Each number is 500 + 40 x the weight over its row's rms, rounded and kept within 0 to 999. Layers, rows and columns count from 0. Numbers have three digits each. The size before them is the row's rms in percent of the matrix's.

# layer 3 MLP down, 192x768, rms 0.166, rows 0-108, columns 640-767
097:557483485446514568522485463496517444460450541607518567519540488519422489437518462458475512473501552472478533502524502548568520513505458499444484471614514494442466528516534505597549501480506387455503517484541546448468463535468454470536519553499493491455433435453545464529439485500440526479473599460516509505510428483556491484396570503484536472527447531517462565484486483451486582481561
099:453538487603552464509598497470507465500436574507501563473508510567518461513527476489433534498521540530475566460421469516532460506459515487462517465498479474482523592426528516549534531513558458565480557445528470534580478469564522478510488530452531426500410483491506546510521495555518578543489495469439523532470506470541518534488566468404524567508443468507569587539529576477507554526502
096:532560551516492466465489577498452606474515509477457500484461399473502488544423523459500490530468460534469425500515512522504513547540492579520490545451482559485493496504440485492508608491487489445460516522548436535502427581481506456478537513484453581456501482488500474465504475527567504478535534487531498503497427489535433511467559484553438502439560458502509419478444496535476518482508
100:509434538551516488493461496532547485554546532450475503482542474438431542542480543464462540439456549529560443492478446487542471557511493496519484528533499462551494476506467498476490530436576483530524546523525571500529537489536565582499522513517505575494441502496530489466494515469547508535460533428474508510565549525548494619486522570443493481531464488425469466452485589493598483466467
097:444442473441507514502481447502585422514510456458482519514490578440503474468549452479494478512484505486437553516551527499429512517457528580476507475536511590451563534493460487492475498502469493450518526532437496464549491455503486465530493455569533535498526456455553518532501517441478522468510520466537492552487486495510598503488548606505496548475469511547528415534474483542569507574453
099:455553515510479450529500516516583538529514515532528520380502490512457483545558456509454525424534474509452495473531513536533517521433490502525504445529457461509523524518485499465487514543439529494510498524551475623434487525516459524429500553507418518539531471556543562510438565494507530448546473566525476523549431529579475408559546506489519473454495510489557489558516479523529531538486
105:474441574450451462440468434548560427478452520540500500505506455506486537518513485492492561437525494604517472468464560584526477412500536571401509525525545452511509495461615564537448495505486446521502511460524563455458453528473475518529553523554503473477435460481554567474429541439513466477436543432442491512549483515511469432520490472545516490507435450451459499522462517477478499496563
103:518527549447537533553539456532527488598494511488503499496479551488434547561507480489475541484537579566452567503500482535485510491483466446444478471544511496431524467578482425481528527450567523473543517510559502560537512517522482489566580522449482441563444497546595541523532441511465456533476502543439487488465491442521467539406460482498506509504451506509473489494507570502492484524525
100:490549547485458523474514545619446469425452501488488478460459520455455524562493490464461484451462560508530474463391469489455444486507562557524547563517505535470475517518523483540497554595461522467533449510544518525523517588515494497501462511496430490544551542518563473422502587490446485500429468566445455572427493495476457534539441495460435509418471453486571495460542487525512468468541
101:465421482437561475450521580490560472539397538459444488563562533573530441515478533503449497528520480521500548495490403521414519490441513500505506490577511533469541508528515499507431603472497537499513488530407479494503503527495440473499474462482492508470472508483504593544430476519520462512537502530528504536492541492475536481516553466539505489421547546544457474532518535496483452467553
102:519410458446549483437448474568500524485515466468519442476527531397510513551500502471541425516437535458464572510502465546553563521455482515459434511502500513440499481498522444546522519505493482516513559483498556498475515578490503521547473565466493589507498481494498582559436507397476479480455488413519519561559548521555542462562482518586454570486511491501540434489530499440492469511437
097:453518583498567506484555528436493555487481488446436531461480530454419586443488459435537531506507518473479505449532524478485483502485510484576512574483510527507558500527546517549525512454456497519506433549523500625528477470442438537479499508511479454486530421463481503538490465512514460477477499592519437441448517524517485522430503483451437499480525557552493540451500523491409458548536
100:535502564450515477492529451564433515519483529446470527536515522492507562524454475488473488455565453590485488475495467498476503430553495465496479518494528486477511544464563514480450516458456417515472499469571459550546514448499493533439512586524536502510429525520475545522484487502528459470428472541486552507527527506509498510488451541444518480506508450504521484535431507469513496463469
099:508502506535566521555426506502487507466501458550538558488566534429468456477527535510489567527546519504567450501625456467429510431519501515556495546491533513552532491464484425467518541515549530563534495531509512477521609522453509524559479485442469548472456519483506554503501510456476499498489536609509440490441497471472512477514518512484507436488526466511520495398477479536456547377530
099:545476544442489536493484494518486503536548478530504457473439495462401543531515503464495414506502527510503469505537494495523527487432434477558528553498554508456534518528512545413549527457529466497545529500508556447589487454517464458492457580544462489513499489554526487495519489486480509554469442566505459447531506489488460575499515524490435458555488464492464503512471563542562444502485
099:540506460461471500481496500643482490471473479405517453501542489496521515506533503534513531464468493488510482472505526550438536579487537469429508508544576581508516551500565448460444550491445451486412541512390487519543456508542493503519440547440494493526472521414487507488467551515422478498488605529541491483496498520401503517555449444567528487455513489428523467525507550508482511534472
101:480496464564531478548521486476560562490484507506493449530558485527499481447534406533507498568475492396418476522500472416495486485589538496497515427557510471566558516445558531499496468560470535445458518489458595577451544448530483565491522540453521522555431548550453524431454481486510475461421417518467481514529510520473522450540518415604505513493540460473426517443482507507463418478510
101:520510525513485483527521532551545495498512483382503482530515480467485426512518494420491526441521455573523530479509504497468536497543472464523528445451581519517478518520520481485446511380410487477501461481548540556551543472572482462539471527449519543467502537506536513501507556511478550587475458467516491466568462561549465450519578520479556477539491488494467535489548512418522481425523
100:537544550476493552496520526478457613505494528527507531489490521543498481464564470474501495590528504540514532486507468517497458443487514495484499529500522506488489502471487546519588636405504528448514433470487554472545484531460511455521502539465520577420495485514471462505514507548489500536493533465517480481465490492482493474567398529541537486506506465507487532462489501492439484487482
101:544550435536461517510440512525533589480469499572482530449480495435505442449519471483518507453494575396552480505510498510484484465504515483530477465525530500484504453438566563445464487494463448541544550463556520499517440509514471473448533496519446532558488467453426476437473524576485488533504500515494536540470445487535494431495530468468533466499486530495495462501499551511523506471490
102:443473522488461477455539456528435482534527498437452515483477480468474474472456518512424502560421465570492461473521553547515481448499548507541435527527525497442515432492527571468496519371435481519475469410541529549527451536552522430576565477543487568562572522510512534458499524540515532490513528543503441507530405494528474465562496505599503496560479540472507572487464523545491515548536
102:502523495485452552556509604494507590584540512440433534536505491509498438487494599522527451511451536452466511504529456452473552471529540455529508469487410570504542531512569556560440445416482553477446440550407519523496454429499446497501493473492465585543555444475468414553523563504501508505477522546487540512525523570526428529541493465526468485458424518488537413536540509491459519510523
097:534529409483411526559592514531506481449551508502490554488455466513462460604535400451421564453550512537549552485549526569498476578472559528482475488476493569507509466516445554560466504446474513547530468487540482494425487532505463484550580482493530388493505471516494513536555518506494498417444448419497524452442479475504471505460470477504474578474438440521520444513479509489511535524504
103:509478458519475556534538467441543538543530505420474419546474519474458532536504526523570489469517530584478521497533451529530429546531537553541498509452508517471496481486456488526488532506551463523475551465440516460519487504553518504466442436555520576514468521510494570503465538467535562533400472517568459543491563498515489502494483527507485496489404426511492514459487515511528584491531
099:518550524523508465495442445506455537482437467513455461512565528536592487502517485560568465472491521502567472511476534457469447473487535517467440505534480500506517524526496496475594531543530537477395534441515439522515450452495484503513497520489504621537525550519497447436458474457474504458540502485498525531473485470495511452558540496541529445465483478428527465493534456458446608486518
099:550462512465536483561460440519537462563514515493513514532427515505571458505535519476476565531538541517507617494508463540498532479503528560441535491528556582487544555436518512440453455447516467547520545541511553520544569527493404511521442487488533471583491482529524572512459487536544522499512522532559499496506542467521545567431557496594453487519476509508486495488476464498472461565481
107:545569527484508490504587456536563483502550540530506542463530560468491579507536471551516493502510517525466611487466435603486476488521512431549494447537480545546497551468525448539503511430501512446544536495454479519454533508491474514493527505546457533522567469483485591502559525488545513520456444431504475508426418471505449465472487473554469525471485520461561531530546499438513519497529
097:504515480505465517456487522513573483504521495536578479553482481496508479439536485440452522435511523478447510502520482614508472537515486510430492544480509433510525494480551515561546562444573448448480475521471405595561506479575433470423504597507500487532489534485438453548504521500500414407459522499558480543470489464487464435455534491467527510527520507483512420459469483502484420534584
099:486474438577510508466564537485559485442551539482491473451486458490572515592577452439520481582451544484470545546496539484504506539507527393430490587555502495481579519496463498496483475495574473471542590553488509473408530431489494548454508487441511521519472431508503514506543455471546496485405468542501502495560490450511488525526483475502474570503481509504502490508486575539439558490522
099:518505500487511506499507490571496524502508553550489534567463484480583496496524455421450505542551488543481473506490484426593499519498451540505514533438459533558501413472528448467455497525506508514500454515462540469500527590505508518452401513456511500471505482474539499505513527556522487481533531471432519529526610565470488475547489501429456502503498419450490455542563495541452564561529
101:448417467541467506590463489517540477516463541522435516466485432469470505440512489538577568533504459549490577512525479485514574551505537514536450502524488540522466420462528511510488525508426589476509523485532481517518455505513508527432559519540509480564404536495511534434430507567489434465463511495482486558536455473466503468478570469572565510485522499464526474570532501456472514522416
103:485473564453417470435557484434441538503535572543526443552483476480498423450518460490457457531522482493488502442523504497552553465497566585480494547543548509520472526464522527605489399455417546454473436496477532498513415560457468525460546461516511511443519408481548496476523433510432482520453499460494451506553492490445464538515510536501431433538506466556484575472445467480552484425466
102:539471540525557496526542439498477468511500530543516538505517495529477496536515489432483513523511462520493471494467464532497547523503462466576482584518461483530468485547484508535529572571424458545529475420486483508427465539512500481518440468538492414509484442439475465503453534522507483536501435526559514450411487524488445442489531502423524489492563490509502470508525469498474512484557
094:536497511458485513515485527539455548477455517468490523482501468483494481511524500464469508463447485479511472521564504463419459536540539486469533556535458529426486458565473491577510514476491434544547475458584462556461480542542499538510518536513506556458544431477532420516474465425476467455540502536523458425505564462476437534463426545540436410471445507488503432497418502522473519589513
098:504508440438432500446522476509517524487495555509507432544466519492585517424467525425403533472494518438530432504462491527476476545525468531513505439488494505486556478505480448489519540476481490438471469528532508516554527551470516444432459495416516518499538506495568555521551552490553467541510548479431516515475506542494545478457472439525503451470518440463481591459495419489456520525524
098:498474508433548501501427459492528443523495420559526566516582466501464495479507523485466505453537504450425468498459520541579486487435488521541513516619522564519448490535469467484499475447485551505407502568551482493475487442493491549555528559524468489458451431494476551481518498503468541447537517582491435475519451524447531461521553474519492492516514577523487539529555523480446511509518
100:547467525499555470498552559539495387513490512476489481465526521534595454572528493483580573506443447545458477533464510506538506503501502479486531484502464468405517464515457559521530580470534452510509618530448539531502468504497431550520500498423588493510532483485500483397409503465512496488512444504480478491488541514554511511473466452467510450468429577535490454522513475470451508483543
099:495507474467530512519502406502489510495575478508557489500552472479528474538488557545532539507494565504486389425484538557494537472436582532544512487480491433478466463487513523462542462522478517463545524551466535456480506472482495448497536493455520525459463506541487515443508528480577585493452537549549449470541586539559564408556510445528470558479435486485544495517503525512575469493475
097:495502515476488544496479518503463460484467486559558468529526505486554442481508483490532484533485534362440556517511417416496549542580534538421500576415553454501496507442486536527568549510546462489540514509497489417550544494498484491524503483475493552436480482492457458446450459473517461462478549528514447522515508537542490473495481523525520556465475489453518546468486558466508454396520
104:449391497502555466508504470516513504477475520523506521444431467517563479414525581414569485507473478501466545486492483490494515527547560446503528515475468464403524498541469512532491465522463544520491468492497442577439508463486522517547426594471528536516463550520552525455565509475497501421584438595489514499492547487477466545559533572524537512558492522479509461452516446562422535472450
100:550491502549533482570498553489493477505475497506497528568502501460506561500505463549466468462500457468523534535498487518479498532452519541518521441472430468518452496471506487542471547534516453535456547515501500482519411459562573409480610554414462454511510504494537389488508400537500524514463560429494488546395497579524450468474497418489491459481570441537489500489531480466463458489511
098:426473487523487495494545566518506453516602546437509424472525478498511500537488503513467530496458561406486565501542476450519527440497529481491489471427492411534512489512476494517465512507470505505494490447484550432522487494520510517519466442479494490392497467572563512438528544525463509454479539499473450514481447533523501540573509541559455555469456505571546471418488477476537399483491
105:472568456513570521498467469482552537452517500508449511570487489473519462474465523463508454529499459612541548549572409475519454506510526532457494488527407530533542512488447588484447494531522463544520487482544487434498505468448539528513430523543548498460414498533499546506515488511522553542469530476472545548490479499467584514562552567483545533513465506480529495502453499446497458532510
097:508574488544484535544517479503508504447407492543486388487536499520532473559491506481490482448543460474513510560529562543445512531513452480533478532492539493470491458396499445538534460552462468500469516486511481523444458462475523472465516465496505511453437508482473373564475532480406518497520469458478472497560544491452522417508474532416545514509505584531472414475450556522498485492516
095:505440474528529509524512455474454526523445466561490527435539548485491515448513520530443480527530449464531483490501480529533467490510555479516454590496479489465490529493485491511486577575419523464515541535519564609489453453451528477528469517540427487493463522508457549481486459552444460454500550525500396512472434490508532517485515444465556443495549512510478461519580524488445530476527
100:499509486413556577553556478467463503527549486446483434511439516446499471519577464484515481493516508602561475499492442539576493527499502485559527573490439474457480499524530466522535504543462521483515526449541555530507526515498522436507526518566564438559482548508459570554507552431508532508496531546487485464430554572532451481535570566483479454493515421534525555515518537457469507492481
099:527490441491554516565575513476450492480445520532566508439515489537540503529538507513566517520526480430444534481459427496504413449469517480471512524389530543528534477436540509472409499422469548521399542509455503485483489435495509444477476503513475539498597471468487471457479421466446512482514519497500470538512552534445454479536455473535469483517508437529542514517490479421453520560597
095:481487508421540512425537447560572577462443458494470547576458561549435508519538463519596520479514556509478484427500480491534539519489522565518523476465561543529446482548525522482491519481532547577502485502516517455467484454574535462521511502545511464476421568548427531429500510464483401498494485523503446570470487474474589539415525474541508503497497481370544478526494498540468456521558
103:448479555567534484487432507531512509504527456476521480545484476444461485565486530545581492588504545544488506514557551505445459488587587518475556475498533512521519411503505531522463482503537451496508484459574582414475514547474509540521443481526524437438543504549487525515509509535507452466404457580503554602498536584443527582481528514504491465479534485473484471484445502514547488511495
098:489519448452523553566513462497502515449501474479549511489508501523519475380509474503513425475500563444517426489471496491566471513510485528534482498566540494461510529467484478510457475441471563495498515514430447484472551461499485525562538562514539432554555538459527473503524517460476523503443510586497458509448529493448527504584473545559486433510505476487458472535530519468556553507542
100:450413488502505442539472409479523513538522543492531547513585499549535541531528512490453434439501526490473493495495492477522438531527445534499559513418526563507530477500491502518535462540564523507499443525532433568490482489486563587553523489434499506502461493518501486474527444543516555510551493460478540494491451507513534492474502506535510565430459495468535509557507493438452458556534
096:507514440446592496432530557492549473488544527500543442486457560562465557483482495479445474478470489473499552502450543519462480545548521522496539455554498475488479562549462498519503492502564477487443517455469483457534538551450536447440534462522487453443489537509531516486534515525486519472387446497471495454499539444538508536477566491535494471459467468479482553500520516496454478468504
102:496517568484398491507608510460535412499472496560500502568457470494593505494545494538472549373465458493493510533446495508470586574429476497515526455555479519469516491440466443500498499557540467436533492544466525500450455461501487528540453471597461437472561534470510478493525481474423493606533385453512534479582589521524519522601412449456454504518502505563492548464583550483505487541500
103:476457476516439553499470523491488472520523466523543478488511555452442477568506428465515407466414506522457486491441537439500560495451520461531495539515469422488480480591400470549531480529513443550448573524456497544564537476499525530470438478504553479444439489437553436519475553428492535603520512419463493507545523533516496532532468529490538488497606534506500476513557542533493545449456
097:460470467528482519457449521510478450460500507542479486493491489578524534520538498448498484476559429394572496535506441483483470506556461527510520467458492450482477526538462528529545453439527484506575482531462537558529524520498405509549467563510491441425547447478555497553469548468530527473446456438433496512477508490555394532489522523449515586482508527512497480498566530496467464525431
097:529527504507477541455445520525514477495516480480496498513508547457498552530556492410482462474452575560445486562410399438500469547493489499544445476529543455442506549487491508436574463537494425515489542492434443520545499552515452502459461518517452494525544501477478498551588530482495546577503475509491545497440525512484469491552492544506516479493464498492455484440597485505455528554480
102:517515460509529508505497517491468483485535482529459520410485483541419512491465438506486487538513477486434552502519463486510518483436479507493518517517410493524414561436539503531527526547509485467472457586484515534508458497487518500526469527467455472435517490506476421504464477507449449538493560474450488559499478555529554527487471552530553542463484498536506489531459478563504549476544
106:511474521541521521448417515518503595425504534533583477505538438499472485470522471479518483459499539536507547465573449533475454504507466519442428525561518504493523504517583476473457426484536503553475500548607515392481502588540465407516564498516451478555487492522503492471459503478494602515481490545500515493466527423478403536519479621511468501527482526360473501491434513503497512525511
097:472472539490484472464462451533476446504496487444458445542537532512429568510507487513481463474424528521541493532476464449445520545484508466532457505516530578515509525504547515497461551534494446493455456468465462556513532463502435557454557413515465520524416456543543490510478451459464555546496496427533442444482511557435498482480510538452518516506422445508525469544492531485536451466559
102:498524536523502507476394468482534465540495462491478549480436457510470508493431451508404520486550450530554491497500525476518429462514519533516503473481481480591562528489483453589468415537427525505458468526532406379465474528478485461518551475524483506510497518507488601463502515478546417465522503593537521572516473509522513496454462524518512452451540458505540543538477473524522521516481
103:515594463564574579471447506572569453498468472414533439520462491550517427466497527577414520462504433496560516426482475492444487484529506396443471520453528569487558562506561481540507486449536535550503570541590547470534500426511512580545530519484504558571443496455444488569468431480516451486530487547510498532606556462505521517432485501542438513488494411591494498472528519592509609521559
103:532536573505467487550529503451437541584551505509523507501472471473479539454575541477519429389514541428526496486537478562455468514462501487512526519493516480545519422518466528490569468489516581446525450518455470473453556448463471513503596528515471478500514468501569498495538489473450505577557513476510503476511563526433491468446526497502508525569552451545487570494578517536467542443491
101:514504532492463535490479522499503447517492529457399449499525492564499453521484414489503516506500465379587509543534497546499467528438514567504544501547517513494492532488508472503525579470520537458495525428570494482472567477467450511496529563506562552557538496546470541518515465475576456558509504510462553519478510504506431393516504484497464532468502482506503527516483473491483427509592
099:502560529569531522522548528508494451539552511477540525457491504493517509394467457433467428457505486523445490462407533510455498519477513470478550456550484502583435503532400441480465529545469508508505441523502437497497476471455544526465568615463502407395452495473502463477461497482550531519442563484482490459437476498503437524518382521496552453515439537495490489481520503477489463479514
100:537447499529512499527521488541541399537548457495508510525531507577504533485593475469512466493493481539424443514511524474519441461507508510511553559537562495489511504576542487507510495453465514510569523497499447468459465574532521510529409512499466469545473504462508503486472521525488455512464431579530485483496507612455486441516484526513482541463575500486507480526524436500537509597459
095:576514426459537469442544505498429544507470519410473477510494444547520508505446540605548418494478477493423485456448487461549565435505478569514518457518499533516521467525509495471520593530475454467513555451500499495526466478539488588481523510511463494450414451504440500558506430512528513449556428498496485483525469507528481534427553540480462535489475527486565525523469487554469451591507
099:512579451428518518521464554574529453455478491439577470426505555510507562595512530503496521506478492485566490510479509455525500456508546473530568503493501441538492483491496503444541469541445537539611489462521501521512502397541588558512483513517409453469515491442527478567502497447491484583474569452500452494512505478521493581495558476513548523560479518520521541521538446441528489529558
103:481501469472467507542561499465515391526526472475581493592498526565516468496472505490429544543523490549515550508436476528536518452496515617476502447549509493529514475544430546564485563453553469563458502458480541517565463492469532542541468482464576525533490463543543590532497528452551521480474465486477498521492469505447572446468493516511469519510436479527490477490501437510491510502482
101:489552460528532608445500540534534460471433509581581436556419524498504462513545528586429472531488406533578555494540510535522445494448453534469506516519482493500510507463549485466488566529538553487555549543453535477567489510492478485529478460495471447450534515548549515515552485550482465482433495426467518425588497512472549457549579489559460533492480450487472543484505458609484522501507
096:485479504465509501441455533513512504527522492544501524476522474439509452509521517506543541547509439632493545424500490472520483515481492527523522478504536471422466516539420513485477503472440498456428551493481502475527459538532494502517567496489597611524568536531479440503439476482460447549497452577448559471504501511523414475560459457446557482514555405454475579503477441518485561457525
101:520528464479514458529459510523524499499475447456468527485535450434501533495521517467560426435453498491467376543492485504493499580484516510522475473476527541455550553543481522540570466421438515486558526478520503470504558578430505524487466556538473511491526460447509461442444566512451443439577448473520537482453466428505550479584494510503467461475542516500573498500570543560517451474517
105:473519547502516479500439509534493611567551439511541523483525450430489501476512475544521512538492523432433483496582547445503474480477489526516488482510547520617532562473424499483499428443475523493428468454492524477435602551475460444440533514501449475466512482579573486545486523467483495466483471585592462482440490467511499491520488462531468480500511521487477489428473484448457465544481
107:523457506462538440525489484503445429577501567436492473472528613586497522544445436447480515481455519516542514516482511544498436525540537484558496476474428513481587528523429503513503505521543502531507547451529561513498593481472474450555525500469431488538453510536544424512523472573541478436520518520521554515431566480551448519572530549488433481462517493523536469447471559456524589472513
100:504392488571478548492521496556501507527585496554498537520540535545492474536499542515445471446467544508471493506484450461531473465555492555469452472508476512524527531515548534516464469436479431492458555507406499534476470528490419494525470438556580509506501510500552528492499524531535545631531605494462476485501537477517545498515461466595540487502500554571482541491569506509565419490475
104:506547443603517518412481497512557455459492418516482503486602492432436551497494431530499495504500473429508472501476524446535419400484516531516547496448559486439506557507575467453554517489433473519499568495541504419483489529493521484504549452465503499488425493511491517447504470550430518484406539477508485487467531459504543497442516485417490489481532484421428572531538520479449475449461
103:535491473528483449588643434485455466470409470490497551501468526548399492528553457477490431495477504495473460481448477488438565533506472494451539520559463487511552493544552486468483498502545545496565430542456509534524488523500455517493501512504548407457472535499478483468548556559434509429540533507531473492541423427545471517493479492579574562469526551552497486467474526501576492437521
103:451433508537448512448492531539535471512474522470428511491554437487471469527472468544470501594515540574465496488465440472499542456506492478522475496517509452525480503505489496459487515551515518534519509535467526485475520495478546459578404462459490486587498462446501521479488517474488484486533482548530461533522446526526632421505560549500412463476540480523455470532577466511502467447481
098:526536402490399498544527455538569451480469490583495535535550405571506507444552379425473597474576503473501464480485514459482502443506505492492488462551553459525479449435506528485522533600487567528516499463491518536452419458475483476541510540525464445536485451537525539501451442495473506458477520449587497536523500538526567602530489511547577463523489414495470511497465502472443492498443
100:544445486509510493429517500538530423450480484515503487482512502534477495475572477529456531490475467491427561490525555515509486544509595497526510557505434503464479463477472524421475519545527473518462502521539550493486528504450447511501513505507503438479430541499485488409480507506449570587477481538470549464476528507521482583523483511479506491539493495415509496508389522479459575515479
097:550518459503486494455505574510476594522487490449490550465443469473476479557438479509564487518517508544505563460425587439438468476523563485494484532509504475524493457511519490484474431587520544540512511609507472520469498508384506467491515466458444503585529519453421539505524476579474469551445427687536513518538429558501479448504467523449485504456546480542521487539462545535428513540480
101:420537569395491486535505497479485476526511574452522522476445483476480483460499452467497416524527496497538541525477538507452588490481494490505453436457502504466502538491480518463539528549481494568517570509489572538535404529531521537481531452545468533500504470448489529505511482567443503429444479417512498476473457498502543496463451458452514490474502481483518509476443435493520514454453
105:494480490468483487496389452510480449471442529422493546449416521478505533505578497556532483581560537494444561497509455418473483495542504561483492511538547479473496442539572545478430503455492506493478455509558481527527455525533396490478623487453495492489552474443446521452457480500482486489474531490470504454484498463478554470560467483539436508395558529528528516480492485483481539498523
105:503441469514497555522520477520520460493529459538520502483556505523426492490548447498435514497482537433526579517387498513542478513530494554500525529524499484527463508454592471495518517588530522490471458510518494426533542475482438518520452520458518460535531438472480535481503566480522422529576475444558452540469487449534487465496538556471495550460452491472506498499471472494406443520482
105:514500492573486478491515536429467517521490478461540551489508547503492520450489491498522447557477482531451475449529532542505493502490575464481478522497569499508441516411454538458450463453427550498460462476466488496529534485503501470456488513517501495457442480486469546481494537441496488443515462597503474441524447568495536479499470507501514496494466435570471575421470423527453572536479
098:471520520538449460490491491508510439492528455466492520570526482491546538487556546495577497543493482509431437470404482575474458549521499560487481562484566553446508527539466483511524577466546508525558530440444501519516486464516515519506523560590452478464484501508419475520457511476440380542411421520473496555489530458512597518492545360552444560524563488507559553509527540581526539584494
097:511499476521526489570523532546540483442530476526502517549421479554501540472513467500491531472445488454573465503480488551518587504535472565511524447470527492514548474520488546556513498511477489488462463457470523492486555480415484517446439471490502435466526581509552463448474477514513479513541453493490516456538555414557505465481495493457517431484376490462512469486458485567541520506462
099:454507587454508509479471467497475494506514501505479462513538516482482511517478535488477471573515510502491482524593482492482480512487473451443555472458491421534522515475551526506531437550576583542489487494458480456464419480552508472463510466535450472473553507549464388514483430458446512524542561457499530459543540453487409470524439496531483493440475445570485541433426566469500577490461
098:476486493490522433448543487546455483464483518419526392517455522483500495527539457475495391435446442485487455488487516458465475461494485526427488518575489503537515515515433502501517462547485530483567431512490540529506485531513523495528447458458524509568628442495471437501465481499504492552476460445492478464470462513516405506475475591537493426527610526591483528482584531477555443541519
103:503482533454527452584569561503455494510535542509493458461503528462507462493437524536470496504567516455446534497469488449560488470478513547516498548537489488540495565504541486552487501571488540454481509498483506531604537456442551509496455454446516525489617496529518506547505465501385554465431511527508522543455519501537519620520395444474521547524447425512476508648551464524561506500406
100:556526517500534505519521529465548451470493479448454510545423504396508533479512581526448469555500533569529463512530565544450489571571521501496521508490474512487551494548458483467541562514547476512423487443542417530576518430451499514494508478494521440478551473490449509515434497497491527452496559595517498424511506473553450515409451477502512489384512434478479513474489581529475494582455
101:561491440496521507508523479518434528488484495485442521530490433539540523580523530465515494502517526514542513477486565586525445525428561465496535502475563528447537584489571440475497423683516530469507482545484560465502468449484481452444509508528479477534569514520500577494420414559459546494463536546469455395471447526513498544439512536466490415509512484545459478455549543433428544514485
102:520516492495502505536446452454503459492469440468533428464479527392511456525511442500508504492491521569451457493483532408511543579487595570510472542516545457539511551546537539530567462534499504546468514446438548416486501552484556456519537477553523461468394507559476546485447563462454452425518480594439513480457500524435491552513484502426522544439607510425458440475460507527496481443541
101:506565398468517481435477517558535428514498513424577430581514548492482462520564522449494444494507500509490537518549512498458489504449469469584493415454554510493484478543485485445503504496541515438502490475526444416553515459483513557431544564521498452468500427526526504523482530494571525486552510476477529520501480509487507516486488525531516478489505477522525532525443489464530426515478
106:432505465436528433469520460474483436524442454560469471489566530504508541474519507507514544490471486484459522519477514462549473474475494491440490468515544505443529490475535474462496454430512546462476527489541460566529456472456499455512497530493434485561448531565461494467542472496486468402507454435413512491517544429481435514494508504497481533540459553506432606511538525554445511494529
102:534428454476569549514536508499526533462513503484539488486483562484565498527456444546496581530481452448506557450513486535476535493528566519442513503556468484513474530437468519539525480485554505486525516474426484535512513461486555470538500446431501550506452545478523502491526416502509557545438470488473462522559477544494441535415481466558540486473492514575496530472460493436543512501487
095:561502472503540506444517478496523553578536499490452493501494481555522479509555550574436525522447489423511504492557511453503472538543470527465513413495549516542478502484456468505545471491511488513579487512565520498433507552551496441477490457531528471538525497555508478485500467465561476484530507475466474484519508575494534467513517567580490516446513540427504538523471511514505471464500
098:544454515493576494540528530433484588554503445515497510556496511430448533499506538466565572521478513516531464442455493525495567532454498446596485492449540486528456519544523431518455558473495508480520499537495468457519538510486538470527494525487524512458512478545463482561454465544491498474560484518500498505482484544530493484587456501547557502521537400544557509576508445525584514529456
102:428512518496508525536456514452516479442492549533505461474532470500519482469530556555464554541502433583492504517472554542525575508452480477479454458532569524504482493521459512481513494506502536483541463513494439468478506521515471483517574439527472512434516521523439505534471489527535507451544592418478414460446496507486478425462492458514512495468440500421493537491534536487569539471545
098:501447554513465487428551488565469396515491446544432470468465536506587511501440390509499385442485486470511469523461416481518439514481477503518482536419563494508517453482547528538573497452503435524524513510499533533487498424477443497506463431493567453486567462480568399486478438539501504507553551497486490554460602567514477467516532578573451529520479560504537511537544552551465524469465
098:528530493399518463549490410463510492514600541515498502489519485548452525578522504452470496470478552515540548527538535505453451472409487570468523446565489532456469551494499467522531545512519487580534546498490538479441516519441572482449532593429510513451479472505559530477471537483427498478536604497550533466581464519494535455453450481486494482548487560560519462521581504469522499516493
103:433464454459515511454571516546418483544480431464444463502482527512581522541534522548501457532473477468488530518532461500468542507513564536510511491471496522499500572495512544474520506464529551464465567561466523579509484439531517538576476444488496549571505559470555449537477545540504534473494509538506442448544408508523499505481460549451476463473474565416480445433545588514438524530533
106:522535454589482427484486516507511520524471499548491529483458546452483528408529484615517577485446412505477614493610507512433385465422507509509489499537504557523490540438438518475468510577552575512506503478516484474465539502495471499558545619511488468476555500482526403511540493475532499524515478564516514527478555516505540491470471498532506481488544534524509484487427497459502541488548
106:555496532468531491500544515521528495530492526514506549520516542527509538552527589509452520474446578480524497559547491569404511517477483450440529515518432493468519537502535501545575525448571433505503519533527469570524479559459496548551493515472472546455496435543475492499473456522511509446498506509507518573545539500546453457525496517500513528531405491412559545493535474553564472474538
100:476508514530532478490531439519394455511477439450414468511491479558467509498474512524467462413464496505561559483501371528460455499520488471536416437458362512523519467455593483479570462466573510515501504507523493423537525453527534431556455462469557465500490470514506398527528504537535576516488507445468491481452457453499498516431560535536553512526447523517514492519608465473505489504553
103:457427502476549485538490481506574532507509491512501554503466517536505441514502565464491492474524531542524534481529503453488485539536511492531535454469508570490497511559507512522502530499497519534520557447469479422558493518528475555519472440495493527493506592452465544459511526498525519530542485462518500552517532479542540467516491570475558485548470464484516493573478490540490489465537
102:482517496454450538464476413487465440576472500513468530505477506407452515525492479551466511556522472507535466509482481487560495452551460516526466535529503497529519481477520518486509487486477479490500498521570496549501498539577440514525513528610415579531475522387559466453537466502462401497499444494514497522549458494477569488433557478475555516366547425508482530507556561483474550531501
104:508461511505518567470505459529548455522481450511521472544471481493458501443470424495491488428527499545581509448433522532426440561444440479488552479553460533494528533450528456497500494374467534514526475552459515462483535447510489470520468514410474489489449465517540526492525437531452492430483527468471509502505508457518401448463548493525484474553473544492492477550460514500536446477504
102:469554453417486504488536472463522461459469482441432480496542509489505489479505577523409486514547433564428453512438434492504526494523411457539449516436515567549509508566547546565502492423579483451488403448502493582427468532547533534513472459461521426435432522453527472544442542487510509506472474520487542570481514522536469504537481499495511568452534483500455484518532495519506475497471
097:546521478541541528573507518480548508439511552387447463586544531473485507530491542421450454489479470442497533544542587445526487484534419524389523473491550491499554521497526491456469431516540464472477503515546515487547522466520403467475505551485495484433459469503513487517515561462515480528500454462533511461539545553506457514521586494524477527519472491481569515561535491531425502530543